Weights of a small GPT-style language model, trained from scratch on English Wikipedia: a smear gate, a variant of Muon for these matrices.
Each number is 128 + 24 x the weight over its row's rms, rounded and kept within 0 to 255. Layers, rows and columns count from 0. Numbers have three digits each. The size before them is the row's rms in percent of the matrix's.

# layer 2 attention query, 192x96, rms 0.122, rows 0-127, columns 0-31
106:154162068153141107129117171138153115118093104105109129108121162167149086146126113106102134132109
086:147099143078147104141153111153154113146139119128135098058153155123119128125096117096121096091125
098:099092160112057121116185111076155134110146126127099112101140161126141165135142141135121093129108
106:119144129163095101121145114144086133155139147120120153118147130117113151149131170124121119120099
098:140136105117180148141096139146096090130164106101123138137081156151108133074153123126143155142148
107:120086170125076095117166129080093122161146145134135108116155107084109146162147111137116079106113
101:117159123128132130133100124116145094161157136112129166138091142157117107122132144128152180139112
101:152121135126114099125171120119098144129101113132099148141130090117130094099123159131137065120146
102:144158104165163135144118138127115164134136149099097140166101112161133130140172111183132165139081
101:124114121154040114140123143123164099093139151114096154161114077111130151136136147139127152140113
088:129146151146071125110131150110115151110153153140092136142118083103098133141130121192130145151074
094:146167087157170125140079139170124098135107122113143131146087129175148084119119112114135167139133
091:116081175107058115124176125077125143137147159129142104123166112090123141131130121129128101117125
086:098146135142111129131132145171127131056127115151105133125145098147163071153120151113120088176122
108:102155079137123139112101115118127127147161140140173150132124150142147156144121148137130132144127
087:082110158110117138161117173145161130111128127090144098109109146148103185098097129154124119160137
083:130121106102131139128085139150099147142129155121147108184091117106117125128144136159149111101085
105:105134116133080124127134114125065104154113125128128121126067098129109137136161066138116124135058
077:098149122093170110158130134126144129158114150146114123115109126145113134096092120122103146145110
103:130169140087088125119129111120158164110164123141118096130185111147135143117148106184089147130137
094:120136111115109172107136117097116161126115130128171096132184125101109131124158146163123157121114
115:163114122159140108105166178147129086126118111129119147108080140129126129109083092141142140130097
102:127109129146088114123138139124124082125151160080099150108150121149117151077116165131142122158095
090:140117103160149118112101192094075140142124131152135172114151113107131128083103122129147140128151
098:133105140123134093155143133140094075147188109137139175151105142096132132149134145122110123139114
095:094117162157112150123108132094124137098098145172103085124115157116077133128128106120154145115155
093:089100155088111113112101104086149160135150131165141101107129158181098141124101092138118099126123
070:104106121150160149115116120122122119166116112145148134099108180140121125144126115102126163123146
081:166117145170127144093174121161133132125087134115095128107133095103130139100162129109145137108127
101:103149134140079138154114160151146120149122136150146121154166148121104144089115145137150110148103
105:148137083117128168125106130116110121115112133102135114158134145109155139111136124132187164112122
090:141083141133088153107153154140138146137107126147112156129127104088122159149146149118130139134122
075:103163149087090134138111153110109138114138084148104169136097126133135145151137120147106094144143
090:119153146135157112108113123147156163108109119123144112128104123139172128152094141108122157159166
087:150127087164073128115172138163097145121116126118116108110137115076111119205142150134111141109110
095:141100141106134118107111134125135133140159158166092092106115066092149141130109112148135139146109
110:174127093112115112130184134124149151122099129131102151121137136138163173118157124129070104172125
096:153118124144144149107092130147149112118095081134095113170141187117147150106125127158162148099115
097:171142083153116155115125146075084116136123138132173154126138094099101098183124142090103091132112
103:138147139091098145137134127085124132122145130082130117124157161114115117138156105144114160089095
089:143122116112130137134106153132148149084122122187150162156097147114155146115085136115142126143113
094:181151102106096155127140111126142145151098092143112092113115119106130124134160146130124133094127
112:088081134092118110138180148130069071112107152105121137112108098121164145114120132125122175102111
095:161117145155130154119141147129133122096131107133116115133141107127144152106120171141170127097106
101:190087177168155138163129126083121119126101155095164119134143136155153131149145144134132130096111
092:136148096097118143062128144146122093129118110152157128153149146147097106133145150127154100127164
101:137133142174144179132172158110088143133083125120123141149093114105113101121116111131155107152111
088:113127116135093116095128111125119154156110122133130118128071091138141153201150118089105123120110
095:111161145120164120150097147118132128146145158116094102157124089134135121123141111131113111154136
088:129148147145139085139140102121119077115168137089116156128138125128100173145164152102136136150115
095:151125106150083132110117158154113146116119152108174119153132174113111078143126125086127104106120
090:126092095152147128128108120142124145068083095112120106136119139113144169153132162097128151130145
096:097138078118125124138138158112159117111104120087122109125141152120142128144136109157100163082092
096:118085112130145120108118134127156143152148104147138133145176156149102153115138112139136145152124
111:140129151137097096129120127140153100111131117152105136111143101093117133062082091131151088133129
095:135133111098101079125125124106146175113138102117148119096136125152114190116137131135072130127085
096:117099123157112093118163146191165139106156107142103179138127131140092100176130106143142114126098
101:155127089148109131097130163150164161130123125139118137143115119115136131161139136063173136129116
102:142137128143082152114125153119153122117143108137146105110102121081161125165101127134088175122135
091:119155135125097101133142119104135104095121164078116134112132100144132160099144115157095117136108
089:117141118140152154142121099092164108111129151121138094144107186137139168134130117102176139134091
090:170142132116138109140165128141128106111135123143154137091130117130160110100123137127116125121115
099:093136127093167107119163134138133118088187167153087146162109134141142155139149099125089132109157
102:133168139143182128117142132115120129171153107120129128167111125125189135118161168127118131116100
108:126126111135146146132120150133097098148093137103138122153148147094114093102156117120127139115134
117:115128174125088107125104078141111099160162183120158140110107124143119173142134135104135146173143
097:138101108165126122092113094126159152130095094125163107186146099139094143131096148144126111085135
107:119154146169123099102127107143099079101125136149079153116124092095082150116124133125160098133102
098:079113080099117092138137154094130118177153131132137103126095121159133147126164108128100156122100
106:140117091142111132093162127116120082127081144119116092136110097141113107143094131115126114129095
104:148155100104098142105127139169167093082084118115132111102097164153151114147111143113164143140173
097:107088141117126122120140155122122138120104146150092133120162095107093138134138145132072144140115
103:100111108148150152112116149109130165118126140106135107120086091091097103132150138128109113155136
101:128149100128127119102130170140149076117104155121141176083125111108123134125105123155087123122127
100:112117146137114100125102172164111159106150122156127125135145141173124115111118136130146125151161
114:125097130104118129150127109109109129130100134136152100096090060103112148115123153145101112162131
109:138139136150174111157133102131087148149191082129140152095097126116195115136140142143139096105104
092:097090126118143126122172157091128133164110097116124100125123115146135157117147110154154170132089
108:109091181128136173155071153145142133129155142121137145119116185121162132119153122131164139130108
099:135120171101120138170124133135103120140161132161128194079122149106128113101139110153116146129136
104:172085136135143153137161151136148129154111164124142150107131096096140117156138106144145156130096
109:133145138101097145112144126084123118151150153105126151146080131117120140141155103135139168132083
109:105129111137147175136086094087126182157168083130115089146160120093122121131147122107113119146138
105:153147173144111129142095108139103136146145051104112097166106138132145135114129092117170154090098
106:115108150148123118121140128118130161108144148121118134143133118181129158134111105163150096105130
085:122178117158061142143145173101077117106110146168108084144095095092164124129144147134146111156086
108:162126097094160097123122118120133119097142117137122130083122098141114098095170089116122104108126
103:143134143114098133127123098093099118128129122146150131117071115109154132093163093138105164168127
110:147087129143089085135145129102142132102113126162165144100082103138105160116170133150094134158125
109:138122131146067124119140125081120138139136074139132149135119096120162140122111139131153124155118
086:171122142137116134083126143103146127107137121167120106133085151095113111146101065109128096100134
102:163127151106174126150112097135167101177155111122131116127076168129123136123119131083107146105120
104:170100113124152149114102095154126143126161157124158093144116136146119153126143163134152111141182
094:166118121123112171137142102142188168098132147140105106181128147135134162121171128173125096131127
109:124102133128141131137129094139110118093125145062118105127158150121076123149154139128089190109136
104:183163151091126123098148107119134137131125106152102093125104152103097120097099108103195119155128
107:115142107162111147106122141110121170146140143108147177156116145141138114132126166137147166148108
098:153093137111136160132127163137156130083077150178086101088115113116116172148130119177076081135116
111:137163141136073120093131158105131117120112111149092076162157106112133158109105141189115145114094
086:118133121148173147133103107156123129154106186094084125140138112149122110114116146098128103144133
101:119108091126160130160147145145154144106146149113163117158157131086139084152132130164125172132105
096:143129114120149102136118135153137124077089182111143146142124137127085117148161137093174071143125
095:117111130130145095159139095149112120133134168104133160098159103188177126117103109107118129127074
098:111097153081118149154123107098135140126129136140137124126100140132106100117177097180100131117153
095:145159139164136106121119119124115113117173095138129147141094127144109125128100117089149123097166
103:082091126118140161125124133137135123120152115195114157106170145147143104082111146095123105141199
103:125085119137146132118107116160159135147161127143120140123136144135087142165117126135112080159121
097:140100130136162126127161138122114155129133106107122099132149095099128119129132138124147166104138
091:104192114183141137115108073197132137177142140135123124125083123135083101153119147117095130112144
093:134161140169129142117133122116148131129133140086121112159153167159142112149151159174123138086146
095:114118138138129138118118111138141169172102100119107098129120141138115199164116095161083131146140
110:150096136109103151123169107111125141114166160128149131114079133106082115141130152136107135126123
098:081132120101097097139131124101140171133115150125126167122091128151133148108143110125126168118145
095:144080129089129156136099104169146110121135113115127093116111164147135121101121104151116110131149
101:151116108117148087080141147116148173162127113152171123125086166075138120127134157156176133150165
104:109121101155176129127147093136092175134140184106120168128133109121109151134123126160149128140130
098:142133138083120133112151131104094121082124113146091139165134141102147092089141115128160102097126
106:107114103123114152097181100146082091137148094157108177134136105132159126161138087137152120126108
101:080154152146118146118128137124150139152105117157128092097119125107174102139117118109168136102137
108:110106149076092147114134117176149113071133124126154114172115135085111107136098121165170158139140
089:122137124147113118162122088101151115158112138085129153160099135166152104132102166121130148097110
096:106136133123115130142123134152108113071126165132159126118109107077155115137126177112172156150086
099:083135102123124059111124127090120164105133115139126133090141086106172137099150149143136116106138
111:082129098124153107118076104125114123105119130107135106122118107164112127129138163106127120106113
096:092118087174149127115106110163147084116127146131129090120109136143106096124093111099105115145141
099:098101124133103103090135082125129184148136144138125142134119096122128161175104168078113079161089
102:127174148135093094156129133153128167123108134140133117145129137112154155174104123087117106157126
103:097126135137147117143088155159139144158100140129115141123102102171099123112115102122084139124141
# layer 2 attention key, 192x96, rms 0.121, rows 0-127, columns 0-31
098:117186126115119156126133156142160095123115099112141115140128097142141108135120180130162153116112
105:145177124139135144118128146139093096109100109138152125161121070092131072147152101138136104175130
102:122142113126146153140083134133166105119089119086128133148113059154164088153113147121130146158142
139:137108111113122080098145108111115147121149130126114129110138152091110175125124154104134098137113
109:120126097133111136153095138155125122154126105135098138154132148124141076116103117129125148132120
150:116130139148143150157119154158121103153113135117123114146146098132155076151140127138133155134133
149:133129104130122089108140112122136132139126153138128133101124122129113157136129155085129102147110
093:136118143135152139179066105110151118138139155145126142144095157095162110109111098102130164113125
077:130080127114107117122135120097155074145094145111154114103131146112123152153120124074149156139173
098:115137114075128131156137133129144108118109106117099162135108093133135100120112145129144150130103
109:099136125147144108138104137072136149119146123096143123113146148115110181090130104121136106127134
101:143111127136075079121158112105131133121168142149132135097141171091095165098144130118111086101117
132:118149134127149149146085160158132086139113125096126119147126109143156070140136126132114154142139
111:128138112093142140147107115142092129118121144115142116112111138097104136152132134135123167144119
110:135160125112124121109130137178090107133147121059083125128096152118132102158156121156130137108146
100:108124125112078121092144148146103121140128129148130114098168080123143170125108164116137121173116
095:179139106118141149141097125153128083109120107106145098161097147147105119120140154117162132126139
102:130116183164154108171119152112116136130161117118108110172147138141106099151169162124163129097157
091:172168114103193132149113146171140131134092086159166177159099122152090109112144115124137136183123
105:146098112124156121128149077135139133109095128167107146110126123130118120150162133103142146171120
105:144141150153136114116110122164162110111117093078136159124128104146092105136194111126145111149125
085:128100158131144149134139129106098150127133081181137116131155139145124093125094121153151055138111
103:122134113138144106129101157129144163140101177150136095123070098160170140159096109188153135133088
105:134095150167168117122119138192121182109139099129108122149071170155080134124117121121191121121150
087:135134123170153143127142115148151172148134104130083141139114166168106128139090141104181137121087
099:151187141110131134108112182150132077124135127123152088159138086132098117139150170116122144124124
094:146157120128130097106125129166157095107085167148139127127089085106185114127160148133132150126097
098:134092090099120153083192100151080159140157124129127145092094116133123154135154132127116094112103
090:130108149135119167145055160093156137118132106089132128124121148125157143151091087152131098144108
116:116144112122187148122122125149080099109128152137151093164118095166056121108189128109147121106124
087:150119095133061088165095138127119106209112108122090128153130144129118111135154123096149102121128
082:140147114131167156133112084109079116094146140122163156119100097167124115130125130116130127110135
089:123074109147140094120121145095145105168100135065122132112171177130143150167103143117125115070128
088:134116104133158123120162177110116112136136179141153146121150099092107151097084115147102117147151
093:136111147145096126155094098052169097153148140125157120132092146142122118124108117102138148122130
101:158118104152108173140137109148106124101154111143095162157049104148129159087138134116116141094118
104:104139130146147100132150104085091121134132124120132143085159100130129167110126083163087113141137
096:108137103111120119122176104149100164134155142126104155123130136120085139152135132084103133114111
093:134074144133139131124091134128133125124123141101138115151100128143178160097144106160145145133178
101:157103116138171111102191118127149126114129107168088119163066133147154117149129140169138134119147
100:117163156104121126084149172117131118157126107128132115115163103088111159143094147124095107151147
105:123079122146165093132144119084124150119112128143158117146110140143117147128077114130163097136156
127:164114103104112178108165112140088144141130086118116109124119126155121129149107135148128103071153
089:079129162106089143118128113106152169191127144112116108113125124127124120122089103153110105123150
104:126137113131087135088135133132136086128145106134099082136090099153116107104143124084163133153126
093:149090119162150129104116142166112153102100138104136162168133100106146164129121120180146100155133
093:135059144100135139133138111092141156145105136127133122113104117109104115093124108111108166141104
084:127115122114102122134132123106136082117158088111127156108132124087179095128186121118165104099141
099:127133114127073125106138111141128122124106127168140141084171105143131169115122143098108130147101
100:151131133150134116113080138099188122156116095129125120149085135116111080103145109121137135144150
106:133145153117133183141090164107141080120090136059180082183156139103126128114104147195124141175146
106:128109110132140153146097177135112136149171066117104128166106149132134094086152092118129125099119
084:155130114116168151140142121174117093121173146161124160130113164179144106145135162148080124123110
097:097156134116145074137159144139110118150139089163161130142156120132096116113168139122139097158123
101:118150170130084136158140147156147172140115119124133118147135095107129110108130126155143136137187
088:166141101093160128112101126147105112086142132144162128142138123139134113138172084127124085126125
096:097107109140140110132098137092127131108147124149119144110116114130100180116153115148152117083107
103:132137130131134112146112128095118110113107147144184128113116141134120139125154110140117115107166
108:136109115124169145098077141130136117105120118089133166136139119115111141107098116110151114123160
083:177116141131139112156157132183142144110097107132115117129091143125110133148123141149152105140145
098:095164138119100160089134168131139111124068145149124113089156089127115165136153117165136123140127
100:103100169117140123083101121138137147092127116175096149131101156129150111111112078161136154098082
086:139123110142174111143134147111146167173075111188115142137142102144112158139113145180114128156117
104:088083132131089136138137074099159126123147129145129145136146137097147156129131099135126109146131
089:141151143092119128140125127112142119094108101181131111077140116131100146115142135119123125178119
107:138107106146166174128158175143086166110153086114122138186114131156110143085087148161117121148153
083:141115123127140143112090168150145117071121139115137149176108128107139106066164144157108109147159
101:131139149123075114123166080169111177130157123129097148129144119101144153144100150124126120149151
095:115079103148176106129120104110147124149143106092158106163120120127130140136111133104104155074139
094:125123149120113137126169113083126115114191107110124135131102143105129141155131145178114107139095
107:124135131129186103116118164134099135103116130185128148092150109135131157125144118121135115149114
104:136114149146120175135151125135094183157161111103113156154100162121104154127151184130117099096180
097:136131114144173094119147134167137135089131063089098116157069068139110103143154124145189120125140
099:099153150113126079178097111114155108148149158093130125137154133093119136112146148084121147159094
075:142122143141153114126094096085158113144142141121120133154131112133103145104150108120092150116145
097:143142108119120142114099106161106155090131149118118164077149134124145158123115109175092114111135
091:128113147129164135160082138121167159137106119100142144117165149118154087101100104168119121141164
096:089104161110108132127128115130130103144127103105156140125111102125118162133125140137138152127127
103:099110115143143122160133090089113123210105137128090089140162114104132140130159131133134125093132
117:146138101156138138103107178118119092130124136128127123183111095185142102095109129095140142149139
108:106145095107052102121145146081146116105109139145110127119158130159113121098136151112098156133124
094:126151145142091110103123087140133111140125116120132135160083102108116090104128089102148134131139
098:155118156123104108116138103169131134122140120141117128104099143130132102125107116129177105114158
097:167129095135133148161101158144124105154100126177152126117104166117136138151086090163138115151141
110:144167109117130088149116140137113150137125111110123101103101189129100133125103136141049123109119
094:108126145116087118129145116096109154152104116131112136124171140108088118160104121128206093135132
097:163127155154146115106108107135110152107062138099140096126126149149158175134101123140141139166131
094:110100136140115142119123106070093080105111110076136103137146117120109115102127086112158130155155
111:106085163134147125071103122073114159154135130093126124119200137154115103116104118101112122136146
097:126105164104167126102140090153137143113149163116114138114125193144160108118097131155146142126100
082:109135145108100087118135131127127161094150102191134121083144100170125107127146153136104135118073
111:123151118108182119145142139187121117096136118147133103142073116147153087105160152132157129142149
106:119172135142166075130151112101113124143152122126128127132094115154124114141131145089141137144115
077:165128119147143128086114173121096100133121118114138126115136100166092157117139145123155136138120
104:098186118145154082145123142112125148144173121114148098144138126093140140109125123129130123091166
099:136118139094116119130122096168143144114141117161104154163146159124158089098133108164128130110101
104:130146102141157149127106109105119112144103165092077100176118131118129096141100083092168163111131
089:124119144104081101095150129116094142091116082125117145107123122190135134100201153173136118105118
095:145149147109117133111176131125096136161115125142078142107122148119065125140209121112140137111115
096:105129140118077178126170146153079158113122136130141143134174088095134162142109119179108093083141
093:092175079107143153147094135129153137109141101109122143110112124162135160130155163122156118092118
085:100141107118121143114129099151114139127192130136077108128099114114125134130119189126163130082116
090:114131126165124119149117150137135118093096157091151130169111135121107106135144116143162089130163
088:095122118129114136127089139107133127148112120130114073104152142140118096136113135123111099137141
092:128075083097120086133131155150144115159130174127119091100155151112147124167106146189124111162091
101:099140138095107087156086113130157108096097136075166143140121129135112124121173138114101161150116
093:113121121135115130125141126135139126079099140086180133119129057142153138087132156137107154130142
101:163122173081143149156084154183162144133126103138125127144142144116095094125137110134137132142152
096:149141110110077135133158187132139143103175124116142133097173085111145121097099115108125115170135
097:135127126154154088118109134182100133157093133176139149124099091128158131109123090096151108162145
087:155130118117118103113155145154100100079148101151146106088133137125137160128170139141132134094142
096:118101107141121097120133134124114148151130108113099143132121109152136121094143167062133127143136
093:133157129146134125160090148109130094138105129112148047114159137118136117158135136137155111133131
094:141130108181174108163093139110112046164129112126110144116114118128161123136153138132154166156116
106:142099091099106137129099098101117079110142143143092104119096084169159141094148103095086138124093
101:141124129117086100149151151098148093144155116108122116144169092133125100121111137121109125092132
093:103172181107118124117139095163119140154108101147105102166111129132106122187142142119134153135115
101:158168167105118095137115113137178102116127155113141167120135126096117096148111171135101111125102
111:097116128136084102099121150112148112137118144120097087108151105091150130151150097152171130150088
112:128219123126157154142101150117151120142130106114111118134119111110093133131134162103096150151110
083:125124100146159145110130157129137117121112165124121127138117061108131106146091107107143174187160
091:094148092140126145120119129087143102154112161099119090166120117156146119133124128090166120159134
108:150078164147117097119136125134096140143131149165143121112136117141114184147134109130142081123116
105:069135127110126119143164106121142157118114133129172139099135116131094096147128096112142114151181
089:122138123152107172132128141154132128102122154081158147113107118156126126136124114087111128121099
099:103114197139099134150164123098115121107181146110110127126155113114112114069121143096130131146123
093:099118162126146123124193172098143130118111085105129105158117128110119141100130134161129103130117
095:154081120155103161085146149163142129139149100113100118098114131134163108176161147137126108081135
# layer 2 attention value, 192x96, rms 0.114, rows 0-77, columns 0-31
075:195114174138134133110102099090128180149119126154148099126101169105115159126154138143160146144075
090:161139128122129150112138174181134131150163124146134139131145119095162107121107119090126123149119
074:083102111125139109131111085134147084155138158123109127103110120157066136136115145129125121143118
092:162157142128147112135113137113184124116091104135106125129140130112160100108094163094145153130196
094:172115134159105145148119125139084175138122137133136161095116139126104125137096115131148149128093
093:103112123129134133137155119169091084185178131156157123153137081169119080144095112136113120124132
084:123120082140103162108123145104109132161104127129166132110128066155103104144127137146105113130108
086:122181111156123091147122126111118167156127171145119136115114092116160137102151109147111127163091
071:133123150082110135133143113114106115148142132094134132184112089159131100182118112143112127095170
091:140109109144137133103156133111119097111155123145127131134154085169128128106124094066145171087117
091:101158149108127118112131137171122122124101147135125115112105145163130112150094166123093114164135
071:116138082098139162090116124128125161110106113124136104100160104134132126099132124094157127123127
089:102108115099128135097097149124147115106148130091140141138124140168109136143140170152114159090135
100:136082146158135150114124138103108161108175086135152104098130162140120132098136134139167159107107
073:122114156162132194100117114124101138094117115121129149167152155121168095131107104096151097123154
081:174139095106102148125132130099172141092119147135167134133146175076152152138123128095121120134124
080:150111134108121150157136145104158087128088105110120089154173145137133101145163136150127109137149
088:084142150078166131081138122143158096130131110144131111136156118168116121130113153092133116152146
079:146102125136072091128118093076107097133153117114142142170107085103129116151156126129104150112103
076:113157159122165107120135162120141116110130094125124135124169129115143111136115123085129117139169
091:097150077098155104079110140109155105133098111119114139154131135163139119106129132114106114129134
069:117160156122098137113104105138109128180138152150145179098143162137100118175125123124111123142104
071:135118112123101143141136149119112118143089098140083166142142187160126147132117160106111084140175
092:130136159097120113126134081134078116182156172150154143138119085176104120154143146166141151137114
078:140128094105112111121099123151099123183139130112142137141140139092171124156160102138111104109107
074:159115129185147119158085157105117164099132077157141109095113156087171128098154050140126161125152
101:153143115120102137117123175129163121106083118130098128160149156129140133147085185056148144118129
093:099150138120125172135092090152165141164143149195175108136082131148094110102119153126100145131104
060:127095159147099181124108084140092168114116114086089143157107164152107121144145133111132127086145
076:147189133168158115139099161127141091115115114155088172132137128096092116133124118077095151183142
077:181120148099130122134127143124105158094112128157150145156120092143103105127110125115125127098164
087:146080091111127153162116152122112122149099142151170126131179115076144119166110120098134100166120
085:085124123143092135106132117146148110108137117113123151131135159119124160156146112130097142101131
104:145134092136148143134146178066120177119138096134143101107135082097148137085071110065148129133167
067:109129132122079143144117159125093115152138132094156132084133124108171128117160131153124158127130
082:150136112136129111118141143130077139127107087154154148127143137152128159120182101166129111097136
076:164111132143120130092088139157154149115104131161110116165127140142104135164137110132131131173151
074:143135101105132095138113120124089103172103147133139110091101129121118155139119115135138137148119
089:125110080121143110114137132170123115124130135116084115144132124111140163089112124091132083154132
077:146154160115125150127146125105139153101177131153146164111167155081129114112119123122152176137098
065:121124164135167138156162120165155141155128114110122128113176146169119108110137104116129108155131
084:132154144126085116118119171095095098146116111135135095128127095121098143153140176108140135148090
073:126101119116092145165142142089123129099136141088127136107104160094128130114113163142129136096143
074:121118155159126168109135146072118122069103136166120111147147131147142117133159124084176144107153
080:119166120065114124073142090157134157137099143104135135107134102166119128127132116131135124132110
088:127129104139158121127130154109142103110132138097149115098142106114127155109141134130141132138113
091:082123107136117151136130159122108112136123097113144173116139117123162130106150131126121139119190
092:119104115106140144130147143116154156109146166122190112098117145117147148122123108150115121080137
071:146165135156131134119125139088135084147108088165136117094121146118114157147112134099159103155132
097:101126107125144099119113152094119163113086135176146138090140134151128093138135125145148149117131
110:094122078158152113111137134127115123112147089151110143119155102121150122107112126115137119149163
088:124147131105101124150139169162123165123147119141119100115123132116120153153130134126125127118112
072:095114148130127135129144114137124196121155161144171139139146162144113141139160141128131155112078
071:155128154145154110161141134140145077167159128112137122139123151144094140150127110126100155146140
077:154143131108161114123116154117129129150086104116136126080152112126076141149154126128149139141090
078:100131114128145162085146136128136144099098156107165094102146123097162147105114096114131127126137
085:125134098146129109169167128122063125169106098131149122119114150121115119115122120129172115141098
086:115126142128101126146165122123155116132132142122147123135141122172099131121138143195104117107118
086:150163153110116158099126190143162156066117136177106118126144154130145149126123161089131119135138
085:120136113112109108102142125141162106114139142143120157132120148125102106141127153122146118084158
088:140118162149111121145123102090078161130119193097163162133114163119148138134135118136101170132097
078:107136115159121115136099114106112120118089093122122109137094126136068187131129118133172148156092
086:111104099122153150150122141086191106133154104103090138145126107083163154105148121103145133161127
073:107141108105114145123093132135130137159145133141125106144078114116166147145148128148128146134139
107:125088099092110133112170139164116141153118116127109148134133129153131148150123121188107147140094
127:135137131125135125122145108153116106117117080082084136096112101113132104143123116168137119112151
111:074105123130188118120144160077105105134117113131155104081124110116168123098140117128135153176122
104:125138144130137122103143150154109133137151145147136139102077115127130181127147111121151133147095
088:131138141148164147137109169127130128132119123159126100135086112140140136139124136123088141188135
117:132127102192143133166112134112134147099127142143086153130120131092154171090160121097125118137122
142:107143070141134116104089179095123073118156140144113125124148121116140123088129084119154137126150
088:094122111060129091107123124121138094127115112102114167130102103133130124120123186081097124143133
103:101102119130138161147060132099163120131120135133128099089154128155151161109083146096141130129149
116:126122102146147110134104096151115128150116137171156168144149091118124103088127149110136124155198
122:140119137072137107140184105088128115133153124149126112168126119135104144162164156103107119108090
096:116097154095108130104158161098136098133130161154094096115091108110121118132103163094175152092074
118:123139133148089135093114145149123075148106146144134159162125129118130094109088130149120115149147
109:137155104085115103129125086119137126094088119136124147134158156119152151142117152143118121096137
# layer 2 attention output (transposed), 192x96, rms 0.0865, rows 0-76, columns 0-31
071:112077133133141178103097131112161144138110152067141141114133126131132141112147094163121090126169
085:078167128152107116183152148085117116133129144119118135122099131134129124096167132167134138146138
079:155125118139127138077153166131105143108140112152147155160139129158139133120101170116099139129086
088:156128134100099122147115131142118118096159142107135103105114129155111094111134110114104081124103
088:121099127154137149134122110133152111143170123115135139125122120083125147156105108117128115144156
092:111127070119086125136131110137136115097150134179120131111123155115135104137123137139088154154136
083:088109131132154105147134106135147126076087153138128144102125140146128145087128152200179134139110
091:126082103131156117186144084138135141127104131105190120146151113086173126107135133158126130129123
068:118154118136102113151122154095141154123114145148164140068164116122159104149157118110123156156127
085:099120118122110123141155109094120101100169126120120116112107129129116149099201131165127170126147
100:137136134085125104124145156141165102133162123139142152129107174152122108142126139099137128147114
081:097140185119140110170152133145110092119123159142118132127093105140113145118072120167138148139122
098:137120099129139130111102148097143166130102137112125105111165088100142125058144151114139143119110
099:163116116170143146085084115088108154130131155097116129118138113095166124111140100137114141114150
075:092166141131134118096127170076145127107127140161127153081118116145161158094098134103149139126114
078:123101148113129099170129115117146114180098127106079110157077150119135142128172114093113130124127
085:119154136117102119113115132120094098116139138123108146095115106134120118141098109132130130096090
091:125153170093106139109141166120140104129145171147116146145087131165113127133104131134119116126070
084:120130127123119133123145121124117144109108143134193112069144133147161138121139149140160151163141
080:168177149084090118146127128122128104164147163110120120157100105129104136150112122136152126111111
088:154171159102095109090141138117138097110140141106089120123119101139091138131097162107161151126103
072:132125105126148144107150109115129150103112135166110130176141094130161138143146145170087138118125
062:128105129127149107087102087078097136118127125107109140149101121128138111149138101156119108100083
095:145109083132123132141140124133112163109134127145176105097152141122166121138148111155074158154119
069:113167108162113123168115083168145135127104155122109165143145118138158077129141159126116130121170
082:131120129144106129172119099115149142130117105101138121122139120108139124162130108090184126121166
090:144180145068110123079133125141142092155163141103105152138095113148102153103128116106149108113106
084:131093128113083138153125145151138168107127129119176143091131153155115122113107125146137102188105
067:120106134144166144080119144101127146115130134168153152069179103116139139094141141122133136145168
073:080111181107073126175142112102120139118132116108142180159097131147135120114155115139150081138114
079:105158139136144132132153136115132122152155133134113133137120116179170122162120101102138133164085
085:105134149132080131133114105168129122117096119152089130133092146118073147151153131120133108081135
083:092086128151158162119126149107128139118108138151146152127134120153146161077167182091154134126147
099:126148152144136109156132105111129085139137137106122115119080128114142115101136127139157129099103
060:145142114130144110115088126150130109115130101117138134094145144145157089176066117115180145133127
080:120122135125153130143109092158101143096119154115133124128118136097130129167124081153153143097156
081:089092138117125125140150147073126145117098130147126127102125131153106153095170120125138112120146
073:140145134130094120101166105136127125108153117133081148154133131146106092174145145132117108092144
092:114119149093095107125162150101133081134160158118102145098103128113089119134103138121161124105129
076:115088135149106147163077096103160097145147124122131119110097149104118086142127116153087113124119
067:127103102129146124149120084087154115101151128119070153145150113098108084144169110143103116097122
074:124119114111142146142107139104167102151106144113164112127126152143166132113167124134133142132135
075:157131128155144115133099129122093129126112116144071105117130102106136128156054131114148144141096
078:113116134138121124131108121090098123109129132141094132138120108146135155092153117149113140123101
080:125113135162190108184135112136160106136137127122178124150127156123145094153166153128108157151114
087:150157091147127078132088101162136126135113072082099123191130125143110115124154160115131148122144
095:148140140173119113150091120155086150092104112132115095147130124119095128117146152122145107108122
083:130148089154118103129091131182163121129105105127083090163128128128111118171104159075151173129110
075:120122180120091147100168131084121096131147154128084149132087133145125134129100116142122066085089
097:139097117125129145160114120135154125112140103119144103152132125110126128142147118112106160113120
093:149124150109105091148137126091106135115138117103121112122094138125117166101170154128126148116141
082:130152139181115150138090106134125116183127127118155172133119125141103138125105133103150138109139
081:139112086136154147121093118162135154151107124123143143166147124129151125118164116122113160141128
070:123104072087100143158112114136129162138126124083163147146144112075134101141141068137127110136149
080:113101154084133175139152139131141104138145190111103111124141073101110126128138093180123100089130
080:095121122097169101162090132148163093130127082114119102136107144133079115132139150122136132125171
075:153137106151133158133130085137109125133156179139105112153111098062097120140099094149114120099123
085:156083078130201128132116100109133163128114129124112085138137150141103121093174129162108094108110
090:093125176114127135095138139107154082162129139132059173150092141180125132108107100110137101106093
089:165144112125112137106139150164103113154162116151122108159126139115140094158158118101074141132118
089:141086088119183130138100101115141161092114125133148115119159113111138110138160143138125127134144
074:162127117105120138108128131164120134141143121120198117110140112085120145136099125112172118128139
083:147122175120086145120122166117112123116108128125147132080118111116122146150133149138126094089088
082:118121144121083117175136131136134146089074130172145141063154125132139129157093130149143128141147
108:080139153150156151129145090107150137123106156160110167118141093085111106157129107112167120104191
117:134130138146069147106145168077111133147136126126161141113121105144161129113143133105153134136128
107:110121087123142130152129107155128106106113123155166105139114129184126165173146154124124123102129
103:120129142136102079119155141098137114101121106118123093119128144097133109159126134136106106109136
098:133148105110100074112176125129097102113121143142115137098113118139128158150166165138093153132056
107:109159156124103072104111178134071122148105140147150131131080130184135127129118128145088120150139
130:105140149105132117140113156093106128141138118125095144096107142220097124100114112137113180145097
090:148111138185131140148105117146146126103148133144147092078172144126108119142134116130173152104144
111:127102120117170098089092117161150123106151153124131123147130187153108131111145123118157152119102
118:138172155112101118151110178133131157086082121102149111112087114174147100105126118152128128188098
125:107098124199130172082135100133117099113162141138136124088136128104137145141088122163111100127139
113:085102110163177175100148060113119124144163124171110139109149164134108155117151099155119123116143
109:161157131092113121198168130128115165125094097112102118127112105129159146131176119129100155135122